From a checkpoint of a small transformer trained on Wikipedia: MLP 1024 SwiGLU, a variant of SOAP for these matrices.
Each number is 200 + 20 x the weight over its row's rms, rounded and kept within 0 to 999. Layers, rows and columns count from 0. The size before them is the row's rms in percent of the matrix's.

# o: layer 5 attention output (transposed), 512x512, rms 0.131, rows 35-45,98-109,162-173,226-237,290-301,354-365,418-429,482-492, columns 320-383
# v: layer 5 attention value, 64x512, rms 0.162, rows 35-45, columns 320-383
o98,109,217,220,217,213,211,214,167,183,189,199,191,236,191,176,192,203,229,201,195,228,214,207,207,204,190,185,196,196,178,181,228,208,198,212,203,178,161,207,194,194,221,199,171,202,217,206,185,181,198,174,245,201,185,192,221,195,187,174,213,210,170,203,190,228
o162,102,214,189,218,230,191,195,186,225,219,211,189,202,235,212,223,196,174,210,180,201,164,183,200,196,198,218,203,185,200,215,236,192,238,181,220,177,229,241,170,187,185,208,224,211,201,148,162,186,186,209,185,195,222,200,175,188,200,191,182,214,166,209,232,216
o226,084,178,186,215,201,190,235,214,192,167,178,214,207,186,228,216,205,189,185,188,224,251,189,230,203,183,157,189,200,204,244,216,221,218,202,211,190,180,200,213,223,205,156,200,201,228,197,204,187,174,222,166,189,200,205,191,197,230,227,225,198,193,219,159,206
o290,108,176,179,178,188,188,192,228,214,213,183,203,151,233,218,194,195,170,205,182,161,209,196,188,204,182,211,211,202,191,209,157,211,178,203,205,214,230,182,197,225,202,216,218,201,169,189,233,210,193,211,157,208,212,203,172,207,197,227,185,217,217,190,208,204
o354,103,182,162,195,203,194,192,212,207,177,209,201,203,169,200,179,214,171,179,238,186,173,219,213,207,201,189,201,210,197,214,228,198,195,232,193,222,201,199,189,201,193,229,217,205,177,209,194,236,208,183,188,216,176,203,206,227,190,228,200,203,244,177,198,181
o418,089,216,220,214,177,191,205,197,196,186,214,182,211,168,182,205,225,186,170,169,211,194,180,169,218,177,182,175,231,200,211,216,186,203,163,201,198,200,218,197,175,193,204,186,204,217,180,194,214,166,187,195,175,227,213,220,186,177,196,214,191,173,230,173,240
o482,102,237,227,202,215,210,215,163,162,219,208,190,219,204,188,205,218,248,228,187,217,211,221,203,207,196,211,207,202,230,173,224,186,197,200,194,199,182,179,186,209,203,196,179,182,247,224,204,183,223,162,252,187,180,194,215,206,208,180,214,203,201,183,211,193
v35,100,207,184,192,200,218,177,184,214,242,225,186,182,188,187,215,212,165,182,196,171,233,207,177,193,188,195,211,176,201,199,188,195,170,233,186,140,210,208,188,176,211,197,243,218,172,225,174,210,202,155,164,205,225,223,205,175,189,173,205,172,223,215,196,205
o35,099,228,231,188,211,215,157,204,183,215,188,164,200,192,184,198,183,205,241,230,185,237,197,170,209,224,173,211,163,179,161,184,199,215,205,191,226,178,195,183,214,194,185,220,218,226,174,183,209,191,205,193,161,214,186,213,205,217,216,192,201,183,214,246,213
o99,113,229,225,188,223,240,170,210,203,202,199,155,213,209,191,192,211,187,231,239,187,243,177,192,212,210,199,211,165,169,179,202,200,189,195,195,238,174,190,160,206,178,165,224,229,196,201,185,202,189,200,192,180,173,173,230,207,223,206,206,210,198,224,242,212
o163,104,181,172,200,192,216,232,242,170,186,196,205,205,207,210,187,213,219,184,193,167,202,217,180,195,190,182,188,205,222,207,179,213,209,185,226,216,201,207,210,143,185,200,207,201,167,189,183,220,174,205,223,179,196,200,220,168,223,216,201,180,195,180,164,206
o227,087,212,173,189,209,210,203,210,203,208,197,237,172,231,230,177,190,193,225,217,213,174,196,236,175,207,220,208,203,178,172,191,190,196,230,197,215,228,225,213,210,220,235,186,215,210,196,224,194,192,232,190,198,192,221,189,162,217,197,221,192,205,174,203,184
o291,113,183,165,231,184,184,218,206,180,222,181,226,199,206,229,219,206,208,176,153,216,152,203,236,205,182,204,222,233,214,222,216,198,202,211,200,200,220,211,204,213,211,224,182,179,216,234,189,208,208,199,183,227,209,203,186,197,188,173,210,221,219,168,176,182
o355,102,184,206,216,226,152,199,195,216,156,223,215,187,232,180,166,169,205,175,164,239,221,211,208,193,213,170,225,214,212,203,209,211,213,148,174,200,195,196,219,179,191,171,141,178,198,184,182,183,192,214,193,210,198,241,196,212,185,188,194,180,178,198,177,178
o419,085,207,227,195,230,211,222,198,219,188,202,184,178,206,212,207,248,180,211,244,171,214,188,205,230,213,223,194,177,199,173,199,187,218,180,213,188,201,208,166,213,182,180,200,194,196,205,179,160,226,205,201,182,205,201,213,218,207,205,211,204,207,189,222,210
o483,099,230,222,162,188,227,162,213,206,213,217,175,211,200,171,191,182,202,221,233,204,255,178,154,212,210,203,198,182,158,189,183,187,190,197,196,199,178,178,204,199,178,175,223,214,210,181,207,220,172,205,190,177,205,178,204,234,210,220,200,202,207,206,233,228
v36,100,233,210,231,181,223,217,240,180,231,195,229,213,184,242,220,163,181,206,223,197,232,191,213,144,199,199,145,221,226,174,178,217,190,193,226,250,206,228,225,191,211,214,200,194,211,165,157,212,185,185,189,221,226,222,243,169,190,264,180,173,201,190,206,203
o36,094,170,210,255,173,188,197,195,218,170,191,220,219,226,195,224,158,195,189,206,227,185,223,163,188,173,192,187,198,216,177,210,202,208,138,174,213,238,248,178,182,180,210,164,219,258,163,178,200,231,194,203,198,200,190,204,218,199,200,182,190,205,178,192,199
o100,112,173,196,228,191,179,172,209,201,163,200,206,233,227,218,211,158,177,201,230,241,182,238,174,176,198,194,188,198,172,210,221,211,198,182,187,195,185,212,184,204,168,215,164,201,245,203,192,190,242,141,206,198,215,184,209,230,183,190,201,207,225,204,192,192
o164,102,178,215,175,175,170,194,201,207,196,182,192,172,220,200,211,222,189,216,176,176,191,213,174,161,215,198,199,181,209,216,213,223,200,217,212,183,206,162,212,203,190,216,179,190,215,191,184,180,197,213,176,163,172,193,186,191,238,189,180,207,200,206,202,203
o228,079,212,236,241,190,203,235,174,200,214,206,197,196,211,203,171,198,194,229,206,206,185,208,190,190,209,204,203,218,206,212,182,229,195,232,218,196,165,207,212,208,240,175,217,187,189,203,190,195,191,215,173,223,211,215,216,215,196,184,227,179,210,213,187,247
o292,106,223,208,173,223,206,206,231,183,240,233,192,179,222,195,205,223,232,214,165,176,213,177,229,222,210,210,208,200,205,233,185,164,191,237,223,217,211,172,210,225,215,197,223,219,177,221,198,214,164,246,202,228,178,207,203,168,206,206,185,201,182,205,222,221
o356,095,225,175,186,194,217,181,190,163,212,198,178,201,152,184,185,214,187,206,172,174,222,160,196,262,168,219,219,195,198,204,218,183,184,177,184,190,211,219,170,203,163,170,186,179,144,215,209,230,180,189,243,208,204,192,183,197,204,184,222,217,196,199,213,149
o420,096,177,207,226,205,175,198,193,233,186,188,238,189,205,219,206,198,198,208,213,238,211,210,196,207,235,187,183,182,200,210,202,214,180,199,199,193,166,197,220,193,195,198,206,202,228,197,193,184,223,153,202,211,214,211,199,212,201,181,221,223,208,224,196,193
o484,098,189,182,235,191,207,213,215,210,184,214,215,223,208,212,219,157,182,163,235,237,173,196,192,181,194,192,202,204,182,189,208,192,219,156,168,202,216,213,174,173,197,198,158,221,242,172,208,199,232,170,187,169,187,185,223,218,197,223,211,196,211,212,168,231
v37,095,246,219,170,191,194,194,195,202,181,200,178,191,204,190,207,194,168,202,221,201,215,188,192,216,191,224,204,200,217,207,210,203,197,207,192,191,159,196,203,193,185,203,205,207,210,222,221,221,162,215,191,198,193,196,194,192,180,212,191,189,232,227,177,195
o37,092,217,224,197,228,190,213,188,205,194,223,213,200,212,164,225,193,173,172,228,187,215,179,199,212,184,230,197,185,232,197,200,193,201,232,193,189,174,213,216,157,204,217,217,197,197,181,215,233,223,215,226,146,226,173,220,205,195,179,174,228,217,219,175,193
o101,112,229,197,231,226,186,218,185,228,192,229,195,186,220,199,214,175,181,201,225,162,212,186,196,193,212,244,205,222,208,174,174,227,192,247,208,183,174,217,216,192,178,209,206,174,204,209,242,213,195,199,206,165,205,191,185,207,205,173,177,194,181,217,172,200
o165,107,186,230,216,151,218,204,210,186,233,163,232,185,214,236,186,167,182,191,236,237,183,213,179,200,175,234,235,183,204,219,180,181,207,194,210,199,202,188,172,208,212,218,226,229,184,210,189,185,223,176,172,207,188,228,217,193,182,192,205,204,188,199,190,175
o229,086,175,197,198,183,196,226,226,204,179,227,208,184,167,185,217,188,218,197,222,189,191,204,179,180,172,205,180,177,230,202,199,210,167,228,187,214,211,213,207,198,217,213,205,177,179,176,160,196,203,187,223,187,184,206,184,207,211,157,202,203,186,181,200,190
o293,105,206,209,188,186,224,181,178,204,238,169,214,202,184,190,182,228,212,207,187,217,179,208,215,192,197,133,209,176,186,220,186,206,204,140,188,191,234,205,216,212,228,176,196,182,208,187,192,203,193,185,184,240,199,220,204,185,186,206,219,230,217,189,227,206
o357,096,191,188,200,178,230,232,199,184,195,204,181,201,162,202,175,181,235,221,190,212,208,224,250,162,193,198,221,235,187,200,242,169,208,169,205,234,206,143,191,196,214,181,178,196,229,195,199,191,190,219,201,212,181,205,206,244,191,238,186,199,208,197,215,159
o421,089,226,204,261,228,163,194,198,245,162,247,203,200,200,206,215,202,168,186,168,204,195,212,201,209,239,247,200,230,214,169,175,231,236,191,224,220,202,238,218,200,180,213,181,174,211,217,221,180,174,193,199,183,187,179,179,218,184,200,171,182,176,220,173,213
o485,094,208,215,185,220,204,215,194,202,186,213,201,207,207,188,209,222,157,172,214,187,225,204,206,216,197,239,194,214,243,188,203,165,165,215,203,183,168,215,210,180,196,213,212,217,206,216,204,236,198,214,200,129,207,173,204,191,209,194,196,219,211,209,161,201
v38,100,200,218,203,184,201,172,234,161,184,215,206,200,216,183,152,173,215,172,198,206,216,224,169,171,182,172,213,211,205,171,210,192,195,223,191,179,188,189,207,176,212,217,244,218,181,234,202,202,167,166,216,188,219,205,181,177,212,184,245,199,215,188,155,202
o38,092,201,166,183,180,200,219,207,215,221,221,200,210,182,211,189,174,201,211,187,203,200,162,208,209,178,175,210,183,176,204,224,210,209,183,162,195,186,222,209,203,167,187,222,220,179,241,196,175,206,187,225,229,207,194,226,170,169,176,210,180,217,205,172,198
o102,111,231,174,182,202,192,213,188,222,175,197,216,210,193,196,198,192,192,208,206,195,204,169,204,176,182,202,213,196,205,212,228,199,199,186,173,192,181,244,199,199,193,224,212,214,162,223,195,146,231,196,205,210,203,191,224,181,187,187,217,197,210,222,193,200
o166,108,207,194,207,186,172,204,235,195,190,225,221,190,224,221,213,182,223,220,193,185,161,223,195,235,217,213,194,196,212,204,212,192,201,190,207,226,205,186,226,201,222,155,210,199,195,189,170,210,209,223,215,208,187,204,203,227,206,189,182,187,197,201,222,184
o230,091,209,218,200,198,192,159,187,196,216,184,184,224,179,174,204,176,169,207,205,186,180,221,200,206,207,162,229,225,185,186,203,223,207,202,217,186,167,223,193,209,193,204,193,205,202,218,187,172,180,197,198,186,159,179,196,177,190,218,193,199,172,178,192,228
o294,112,164,226,227,195,202,207,211,208,209,207,169,185,212,203,213,236,218,195,200,220,218,254,196,234,223,222,170,211,195,208,197,197,186,195,236,191,233,180,195,185,195,216,181,183,254,200,194,232,210,184,190,169,194,210,189,233,214,197,187,202,201,189,206,193
o358,095,194,213,194,196,217,207,172,211,212,207,193,210,193,189,203,208,209,179,216,182,213,220,197,159,175,195,168,217,216,199,161,223,178,212,207,185,215,194,188,201,199,201,170,200,230,158,219,227,194,226,168,172,217,212,195,231,213,184,207,161,190,213,184,232
o422,096,248,193,197,214,203,191,184,187,184,213,186,200,206,198,200,172,166,189,223,203,193,154,204,187,180,212,179,201,203,207,218,211,231,215,198,204,194,205,200,222,211,199,186,199,174,169,192,131,202,186,206,198,168,189,225,188,231,187,215,190,209,209,209,181
o486,094,179,192,152,211,214,215,196,211,207,213,215,218,194,190,191,172,216,194,157,208,182,134,200,187,200,182,220,192,196,198,209,192,209,196,155,225,186,226,202,216,172,198,214,211,187,214,200,201,189,203,225,248,203,208,224,199,157,191,200,237,220,211,191,176
v39,101,200,224,160,229,181,245,197,170,220,215,174,235,229,209,214,214,194,206,176,197,220,181,172,201,215,226,181,216,208,206,203,277,210,206,231,196,210,163,168,211,194,189,226,194,205,202,222,156,180,178,204,187,221,214,214,216,178,211,202,193,228,206,175,198
o39,098,202,185,188,157,174,198,197,235,228,184,160,205,261,203,201,167,193,208,176,137,184,163,174,170,211,214,222,219,213,229,202,206,197,212,207,206,190,177,183,215,196,189,225,190,204,184,162,196,168,200,231,249,215,211,189,190,224,203,224,209,241,214,186,186
o103,113,235,192,211,170,163,181,208,191,216,195,181,194,222,183,189,155,213,198,193,191,200,150,195,195,217,190,195,187,185,212,214,213,201,208,225,258,207,170,191,207,200,167,228,179,196,197,153,211,194,213,216,255,189,225,204,188,222,177,230,178,200,200,195,183
o167,103,191,170,185,214,209,221,186,194,197,197,211,214,191,199,174,200,209,168,260,191,193,203,207,198,202,237,201,216,259,167,221,182,215,223,175,200,214,184,209,205,240,193,201,219,213,212,248,240,168,189,159,178,186,241,219,182,187,199,206,230,184,184,184,206
o231,091,193,198,214,178,168,199,230,196,204,175,217,212,198,175,199,214,215,180,199,219,190,204,202,206,124,186,197,172,172,190,228,213,191,183,183,195,212,243,189,190,219,184,178,172,219,198,219,204,215,192,196,193,186,220,227,201,180,198,186,238,180,232,212,163
o295,106,226,193,197,215,202,198,195,180,195,210,212,190,170,194,201,227,177,210,196,202,204,265,219,216,195,200,214,214,201,201,188,182,223,194,203,177,188,220,205,206,199,200,200,210,224,193,234,187,213,172,197,165,244,176,188,196,180,212,198,181,203,212,244,204
o359,093,191,182,172,215,235,173,210,235,192,198,224,188,180,205,193,206,188,183,175,219,189,219,190,214,197,211,170,187,179,214,174,203,199,196,174,213,183,231,191,173,184,220,186,188,189,241,237,228,217,190,198,188,174,199,213,197,232,224,141,213,191,160,205,218
o423,098,211,247,233,212,191,167,193,211,181,186,181,196,185,155,190,166,210,220,214,208,204,194,191,207,224,210,185,190,169,178,200,207,202,211,194,221,217,204,207,166,216,206,214,167,195,204,169,213,232,220,205,221,220,204,201,233,193,180,221,206,155,193,214,173
o487,097,193,171,209,176,179,187,197,221,213,193,202,218,254,224,198,189,201,207,190,176,176,179,168,165,209,197,210,209,209,239,204,207,197,185,204,221,192,169,206,244,194,180,223,206,208,181,148,218,176,209,226,227,184,196,181,192,245,188,231,168,235,210,168,184
v40,097,183,227,194,201,198,201,206,226,199,208,212,213,195,167,185,220,192,188,224,231,203,203,228,193,204,203,229,188,236,180,206,197,182,175,238,205,198,165,169,156,184,159,179,188,169,214,187,215,182,179,171,185,177,187,180,202,218,165,199,166,167,179,240,211
o40,088,235,186,172,209,197,211,182,235,239,211,208,205,193,190,183,197,160,180,225,171,183,188,192,216,188,192,179,183,209,189,156,164,222,180,230,184,194,197,202,205,214,187,193,224,188,204,201,193,156,209,218,194,196,212,207,203,184,188,182,204,193,181,201,211
o104,105,229,175,193,216,200,193,188,205,186,234,179,177,190,179,182,214,183,226,191,175,152,220,197,180,193,169,189,202,203,176,209,188,206,194,225,142,210,213,208,212,203,192,212,196,202,234,196,211,171,204,212,192,223,183,209,188,196,210,196,187,162,186,210,219
o168,091,188,222,167,184,231,183,226,208,202,200,238,154,157,194,243,212,218,224,176,243,190,210,158,219,235,190,200,192,172,200,233,225,194,195,196,197,221,201,187,184,217,224,181,215,198,242,215,206,208,209,207,183,206,196,203,183,177,203,175,203,217,222,168,226
o232,078,218,204,220,173,217,195,182,170,199,220,173,216,196,203,217,187,222,202,209,200,203,198,194,175,224,208,172,198,214,178,183,184,218,230,193,174,187,206,208,239,167,191,238,165,217,221,204,207,194,191,180,212,237,189,196,196,215,217,136,215,197,200,218,254
o296,098,170,228,210,173,202,206,202,171,217,143,214,248,212,199,223,167,214,177,206,200,226,208,191,201,208,217,231,204,155,211,192,226,204,212,165,234,190,214,208,217,181,228,213,227,209,182,193,201,223,205,166,197,210,181,203,205,195,199,221,211,186,215,182,186
o360,099,201,197,221,233,182,187,205,204,206,204,224,240,212,209,199,199,230,199,226,194,213,217,227,197,174,200,208,211,214,227,206,231,208,213,158,242,225,185,197,239,210,216,201,205,202,203,189,190,193,196,215,249,192,226,222,225,194,234,226,221,180,188,204,189
o424,112,191,214,186,214,201,182,208,184,169,221,167,166,217,202,169,210,195,225,189,202,198,236,162,209,203,185,203,186,185,177,229,194,161,193,217,150,219,192,234,223,201,212,215,157,200,220,178,214,183,209,237,181,235,148,191,212,196,242,213,193,198,227,200,231
o488,091,227,172,205,207,181,213,167,226,220,196,174,188,190,176,176,221,178,193,229,195,189,195,206,213,196,195,212,204,223,195,162,204,225,207,239,177,191,205,207,182,208,167,180,210,191,169,215,179,185,178,188,170,207,214,203,198,201,154,238,178,189,177,205,208
v41,101,179,217,214,177,213,215,210,186,179,207,206,192,196,180,223,196,225,189,215,215,183,181,198,218,180,171,182,183,200,191,235,179,198,199,182,182,278,218,174,200,208,182,191,201,200,214,169,240,191,212,217,180,228,202,199,190,200,209,170,207,176,194,212,189
o41,099,185,189,184,180,192,191,198,165,196,236,225,210,174,179,199,201,225,159,221,205,192,184,183,198,200,190,190,175,221,193,189,246,206,236,165,199,194,203,189,197,204,184,192,186,193,190,170,209,203,209,174,156,224,220,185,191,176,170,196,200,209,219,178,199
o105,112,200,173,192,205,222,237,196,187,198,218,178,204,199,220,209,243,213,202,222,226,183,157,187,219,200,206,183,201,224,201,170,247,195,215,181,203,206,208,206,205,212,182,180,180,196,211,160,228,187,208,169,185,218,228,185,206,194,197,182,211,191,223,202,197
o169,114,218,185,169,205,236,162,196,224,167,210,199,191,234,237,214,189,214,195,198,181,156,202,208,183,222,183,183,231,212,149,229,181,217,172,214,228,212,178,211,181,196,174,193,221,222,194,187,191,218,246,171,203,209,186,197,201,221,156,197,188,201,213,204,234
o233,083,217,170,237,201,176,185,216,239,209,221,218,215,205,194,177,166,183,191,187,199,173,197,223,226,169,208,160,212,179,165,201,209,205,212,230,197,184,194,181,218,224,218,223,204,188,185,224,202,202,203,165,217,195,175,225,195,235,177,206,214,207,183,171,184
o297,108,204,189,174,194,194,195,200,200,206,173,195,197,233,199,188,184,180,219,180,181,214,231,227,170,199,196,262,207,161,200,228,139,178,207,208,203,156,201,201,195,186,189,216,189,210,220,216,181,199,177,239,229,176,168,215,183,209,242,209,202,167,196,200,186
o361,103,190,207,198,222,187,189,210,223,218,166,195,203,190,223,196,199,175,230,203,197,228,186,195,215,221,221,213,206,172,249,175,191,204,166,210,222,190,197,177,171,196,253,188,196,175,200,236,205,209,207,238,227,186,193,187,211,207,191,201,169,218,160,198,190
o425,093,223,217,187,220,230,230,174,184,211,221,168,184,215,196,192,211,221,222,232,242,182,161,184,222,226,200,160,163,244,218,184,225,202,194,192,218,187,186,208,193,179,164,183,181,192,199,179,227,170,207,194,193,194,200,177,207,208,207,201,194,191,216,204,217
o489,098,202,185,203,173,210,206,200,183,194,238,232,210,158,188,192,193,230,160,205,197,206,213,173,191,202,171,175,177,202,198,161,258,214,234,166,197,226,221,203,210,222,181,201,196,182,183,182,201,193,209,160,163,224,217,183,188,190,188,199,202,216,206,186,205
v42,099,191,185,220,176,209,168,213,190,204,230,191,212,195,223,219,188,247,216,189,193,193,205,213,146,194,234,204,245,245,236,195,180,222,228,203,197,198,177,202,207,196,207,187,240,186,225,149,214,226,188,215,181,182,191,203,190,216,162,217,209,242,186,233,172
o42,098,215,177,220,200,189,161,186,183,198,191,243,204,236,226,203,190,184,141,175,196,178,216,199,181,208,210,198,235,241,213,192,184,216,185,246,214,214,212,192,223,193,174,217,212,184,204,179,224,180,202,217,192,207,182,208,185,203,178,157,185,234,201,195,167
o106,115,209,185,209,178,193,175,166,175,222,200,226,187,216,195,185,199,197,201,171,174,159,212,186,196,219,210,182,224,210,209,190,200,164,230,192,193,203,216,180,207,197,197,222,215,191,192,172,212,184,197,210,195,222,180,209,189,197,179,156,221,186,203,206,238
o170,102,184,234,167,234,253,217,219,179,209,224,210,232,176,200,223,220,191,207,158,194,153,202,221,187,159,189,177,219,166,208,182,235,183,197,202,233,175,196,227,188,188,197,215,213,226,222,218,208,189,200,225,163,199,172,238,200,155,195,230,218,224,215,207,253
o234,090,211,197,187,219,198,236,185,221,177,209,184,180,197,162,215,170,194,224,199,181,207,165,163,206,211,176,187,206,176,210,182,200,180,207,203,202,187,192,213,167,242,219,204,214,201,190,194,208,215,237,190,194,209,206,178,229,211,196,220,223,201,231,189,243
o298,112,186,225,208,205,207,246,248,218,178,200,197,196,174,206,204,156,207,205,242,217,219,180,198,216,216,187,227,188,187,181,206,208,231,192,193,176,207,178,221,237,193,217,170,171,197,230,228,221,230,202,168,187,170,238,200,210,220,227,216,196,180,198,178,176
o362,094,229,174,170,225,203,171,226,215,190,203,161,186,205,189,202,216,221,215,217,212,182,214,206,224,210,212,203,165,195,170,235,210,226,172,187,196,234,191,193,204,195,213,210,200,195,224,247,164,181,206,208,220,236,195,185,219,196,210,243,192,177,179,163,186
o426,092,195,220,199,175,192,207,186,180,255,217,212,205,206,161,209,213,208,201,190,192,168,186,199,202,212,175,166,207,204,205,185,224,157,238,177,220,226,205,175,222,221,182,213,216,208,185,192,183,206,215,200,184,189,220,200,201,188,201,207,215,164,192,201,237
o490,099,223,194,207,180,181,169,162,188,176,213,208,205,190,206,213,191,192,153,166,216,182,195,204,172,203,222,210,193,241,209,177,158,199,189,224,213,197,235,203,211,192,180,205,186,175,172,158,199,191,194,219,209,220,197,214,176,203,172,150,187,221,199,228,182
v43,099,186,225,247,195,207,183,207,190,231,194,192,198,187,165,205,197,220,185,211,182,176,164,211,217,229,188,241,166,198,184,186,189,181,200,179,199,174,185,241,235,170,181,219,228,206,215,232,185,194,183,219,165,198,194,178,184,196,161,164,215,208,183,238,229
o43,100,199,191,178,195,222,191,213,187,218,200,216,143,185,215,206,193,202,222,196,234,219,168,185,201,221,184,191,169,165,213,232,191,249,254,205,158,213,180,214,190,187,190,231,225,207,221,205,187,183,195,224,189,212,172,221,189,212,189,213,206,230,221,235,205
o107,111,204,200,215,201,201,170,191,166,221,191,217,153,211,233,210,200,206,200,219,238,215,169,163,175,218,183,220,187,175,184,207,215,240,237,184,168,195,238,188,191,182,182,218,210,198,214,212,175,186,216,188,148,206,197,216,189,199,184,216,189,232,201,237,209
o171,107,209,203,203,193,197,180,179,209,191,212,188,209,217,179,206,163,189,192,203,210,204,233,187,229,198,224,209,195,233,200,200,212,208,197,220,192,223,227,190,163,177,206,214,213,229,156,209,244,256,235,195,186,164,189,203,176,199,208,201,163,182,196,228,185
o235,080,198,191,210,225,211,201,157,178,166,220,203,167,226,200,165,240,257,197,216,217,173,203,204,213,195,186,201,199,180,200,181,196,220,236,215,180,196,225,201,178,244,209,198,216,224,212,182,200,147,186,165,193,166,219,188,219,185,207,208,215,213,191,213,196
o299,110,205,198,196,191,199,208,198,226,172,202,190,242,209,201,180,196,204,205,209,182,183,221,229,203,181,208,196,222,196,201,194,188,150,141,198,246,157,165,192,210,224,201,193,189,200,203,201,213,209,188,195,220,213,191,169,202,196,225,205,211,177,207,159,172
o363,108,221,194,208,185,202,234,225,201,194,165,186,250,181,206,194,212,197,196,184,214,220,222,181,191,205,236,199,215,221,226,163,191,190,174,216,201,219,182,197,228,207,197,168,183,172,181,165,199,221,193,201,223,187,201,200,208,194,182,218,201,210,199,168,199
o427,091,187,210,196,204,185,184,183,195,193,192,168,162,234,219,222,204,188,223,197,195,251,191,173,181,200,181,211,205,230,172,201,233,189,222,193,187,194,260,163,183,199,202,198,222,220,189,196,207,185,214,186,167,189,224,256,214,193,216,203,218,226,190,198,230
o491,094,182,188,214,200,214,184,208,205,251,194,225,165,169,220,186,199,196,204,192,222,198,165,191,197,207,189,196,163,179,203,226,209,256,244,193,195,217,189,211,194,177,200,229,218,215,230,212,171,175,198,208,167,193,188,211,218,203,189,205,200,187,204,230,200
v44,099,200,182,209,182,211,207,189,222,198,182,222,181,219,159,191,213,184,179,214,180,232,204,197,162,183,182,207,207,226,187,209,220,231,206,211,227,182,202,216,228,212,191,223,177,204,204,202,217,208,213,181,229,198,204,192,201,194,218,140,179,222,216,187,194
o44,095,195,158,178,208,194,154,205,190,207,182,199,206,204,168,221,215,189,239,255,212,246,158,178,184,211,237,181,197,212,198,215,202,195,209,185,190,209,188,197,207,176,192,214,194,215,219,216,187,242,219,197,211,186,193,201,197,213,212,179,199,243,215,188,183
o108,113,172,171,190,237,212,180,219,193,188,210,203,209,191,172,208,218,195,237,250,187,237,168,202,181,178,202,184,214,221,229,206,184,180,232,198,212,219,195,171,197,177,182,193,198,204,214,223,186,233,207,224,197,184,185,204,210,223,187,174,206,236,208,170,202
o172,108,226,209,218,188,202,247,221,193,228,244,201,187,163,217,222,168,228,165,197,185,213,196,194,215,235,200,183,206,205,226,180,200,173,218,230,225,222,222,220,192,157,181,185,218,186,219,170,206,211,178,216,221,194,172,168,182,186,172,228,209,202,198,220,228
o236,082,174,217,202,178,195,249,190,193,196,197,233,229,186,190,205,163,189,222,188,199,185,231,196,211,185,176,185,195,188,229,206,195,234,218,228,181,197,211,201,215,200,195,181,186,210,166,169,188,214,187,226,185,143,174,181,169,212,216,202,185,194,227,181,209
o300,109,206,228,225,168,152,209,193,198,182,193,196,185,192,233,194,188,211,176,192,194,150,227,236,233,205,192,229,175,187,183,166,192,203,173,170,191,178,209,249,201,216,198,183,187,178,221,224,198,178,221,201,194,205,194,214,175,185,199,225,199,165,183,208,189
o364,105,206,215,201,183,196,204,186,208,192,219,197,217,213,231,211,209,202,209,193,232,154,227,214,189,193,202,227,210,204,180,215,190,219,195,188,164,168,155,202,162,219,235,217,178,222,169,196,181,159,208,207,191,224,225,200,225,199,199,183,204,184,174,249,198
o428,091,198,191,201,240,217,170,214,180,176,221,186,184,210,186,213,209,237,215,238,194,181,175,211,187,184,177,223,217,180,217,230,207,202,210,205,211,194,209,232,187,203,164,167,181,210,223,206,181,219,203,228,240,193,182,188,205,173,195,206,196,193,232,159,238
o492,096,185,159,166,213,221,165,183,191,211,156,202,206,212,157,208,229,178,224,209,210,235,181,174,172,215,231,173,197,229,204,224,214,185,180,179,208,227,184,164,200,159,203,243,206,194,205,210,213,221,200,191,188,221,196,213,217,207,214,164,190,245,212,184,178
v45,103,203,199,245,180,212,244,230,197,218,209,193,188,218,170,169,170,238,190,193,216,179,209,167,217,141,163,189,219,159,201,228,192,163,204,196,187,192,225,209,206,229,203,199,174,186,170,213,171,218,193,195,192,208,179,200,205,187,209,202,202,240,189,160,201
o45,097,201,202,225,180,180,223,245,164,191,221,183,189,188,183,187,159,221,233,174,223,236,212,184,184,170,217,181,208,164,228,191,241,190,212,186,181,198,172,187,165,187,206,206,178,187,211,195,204,169,208,194,186,200,197,211,187,189,197,189,195,223,185,224,213
o109,111,201,169,238,198,188,214,253,164,180,225,167,208,194,176,192,182,238,240,177,207,230,194,192,159,182,204,207,202,170,211,199,215,184,201,195,216,173,173,176,165,230,223,219,173,205,203,189,180,195,201,230,210,215,191,192,199,175,176,200,188,205,218,203,218
o173,106,218,167,197,202,218,182,228,221,178,159,198,188,171,181,180,211,193,168,221,192,168,193,205,185,201,186,205,227,235,172,188,225,253,212,194,210,218,196,195,230,226,210,194,235,220,190,188,214,213,193,225,220,213,206,193,205,205,216,170,199,227,236,224,186
o237,085,189,193,195,204,203,195,193,191,189,213,173,221,169,192,174,218,180,213,235,180,189,160,184,197,164,195,199,206,219,230,210,218,179,211,202,199,187,218,207,186,213,203,201,188,219,173,210,236,199,217,177,228,192,236,209,227,206,172,179,203,152,183,212,193
o301,111,187,212,138,200,230,187,152,216,220,164,227,196,205,232,220,220,172,166,193,206,191,224,188,219,218,205,228,196,242,192,182,194,232,212,208,196,222,228,208,224,183,175,205,217,183,189,222,222,214,203,185,191,172,212,194,191,207,190,204,227,189,194,182,189
o365,103,180,214,197,188,222,195,194,181,203,211,206,224,229,204,224,211,182,196,195,192,171,192,187,173,211,215,210,196,221,162,193,196,212,217,227,189,221,191,196,182,175,216,195,214,212,204,218,188,192,178,197,206,184,230,185,206,226,213,218,193,168,196,183,226
o429,093,181,182,202,192,204,233,204,193,210,189,159,186,193,187,185,231,210,224,192,175,233,195,200,163,199,202,183,211,182,200,229,190,196,175,186,217,189,194,197,166,194,241,222,192,182,226,164,180,207,191,212,206,216,196,184,193,216,217,223,175,202,222,182,205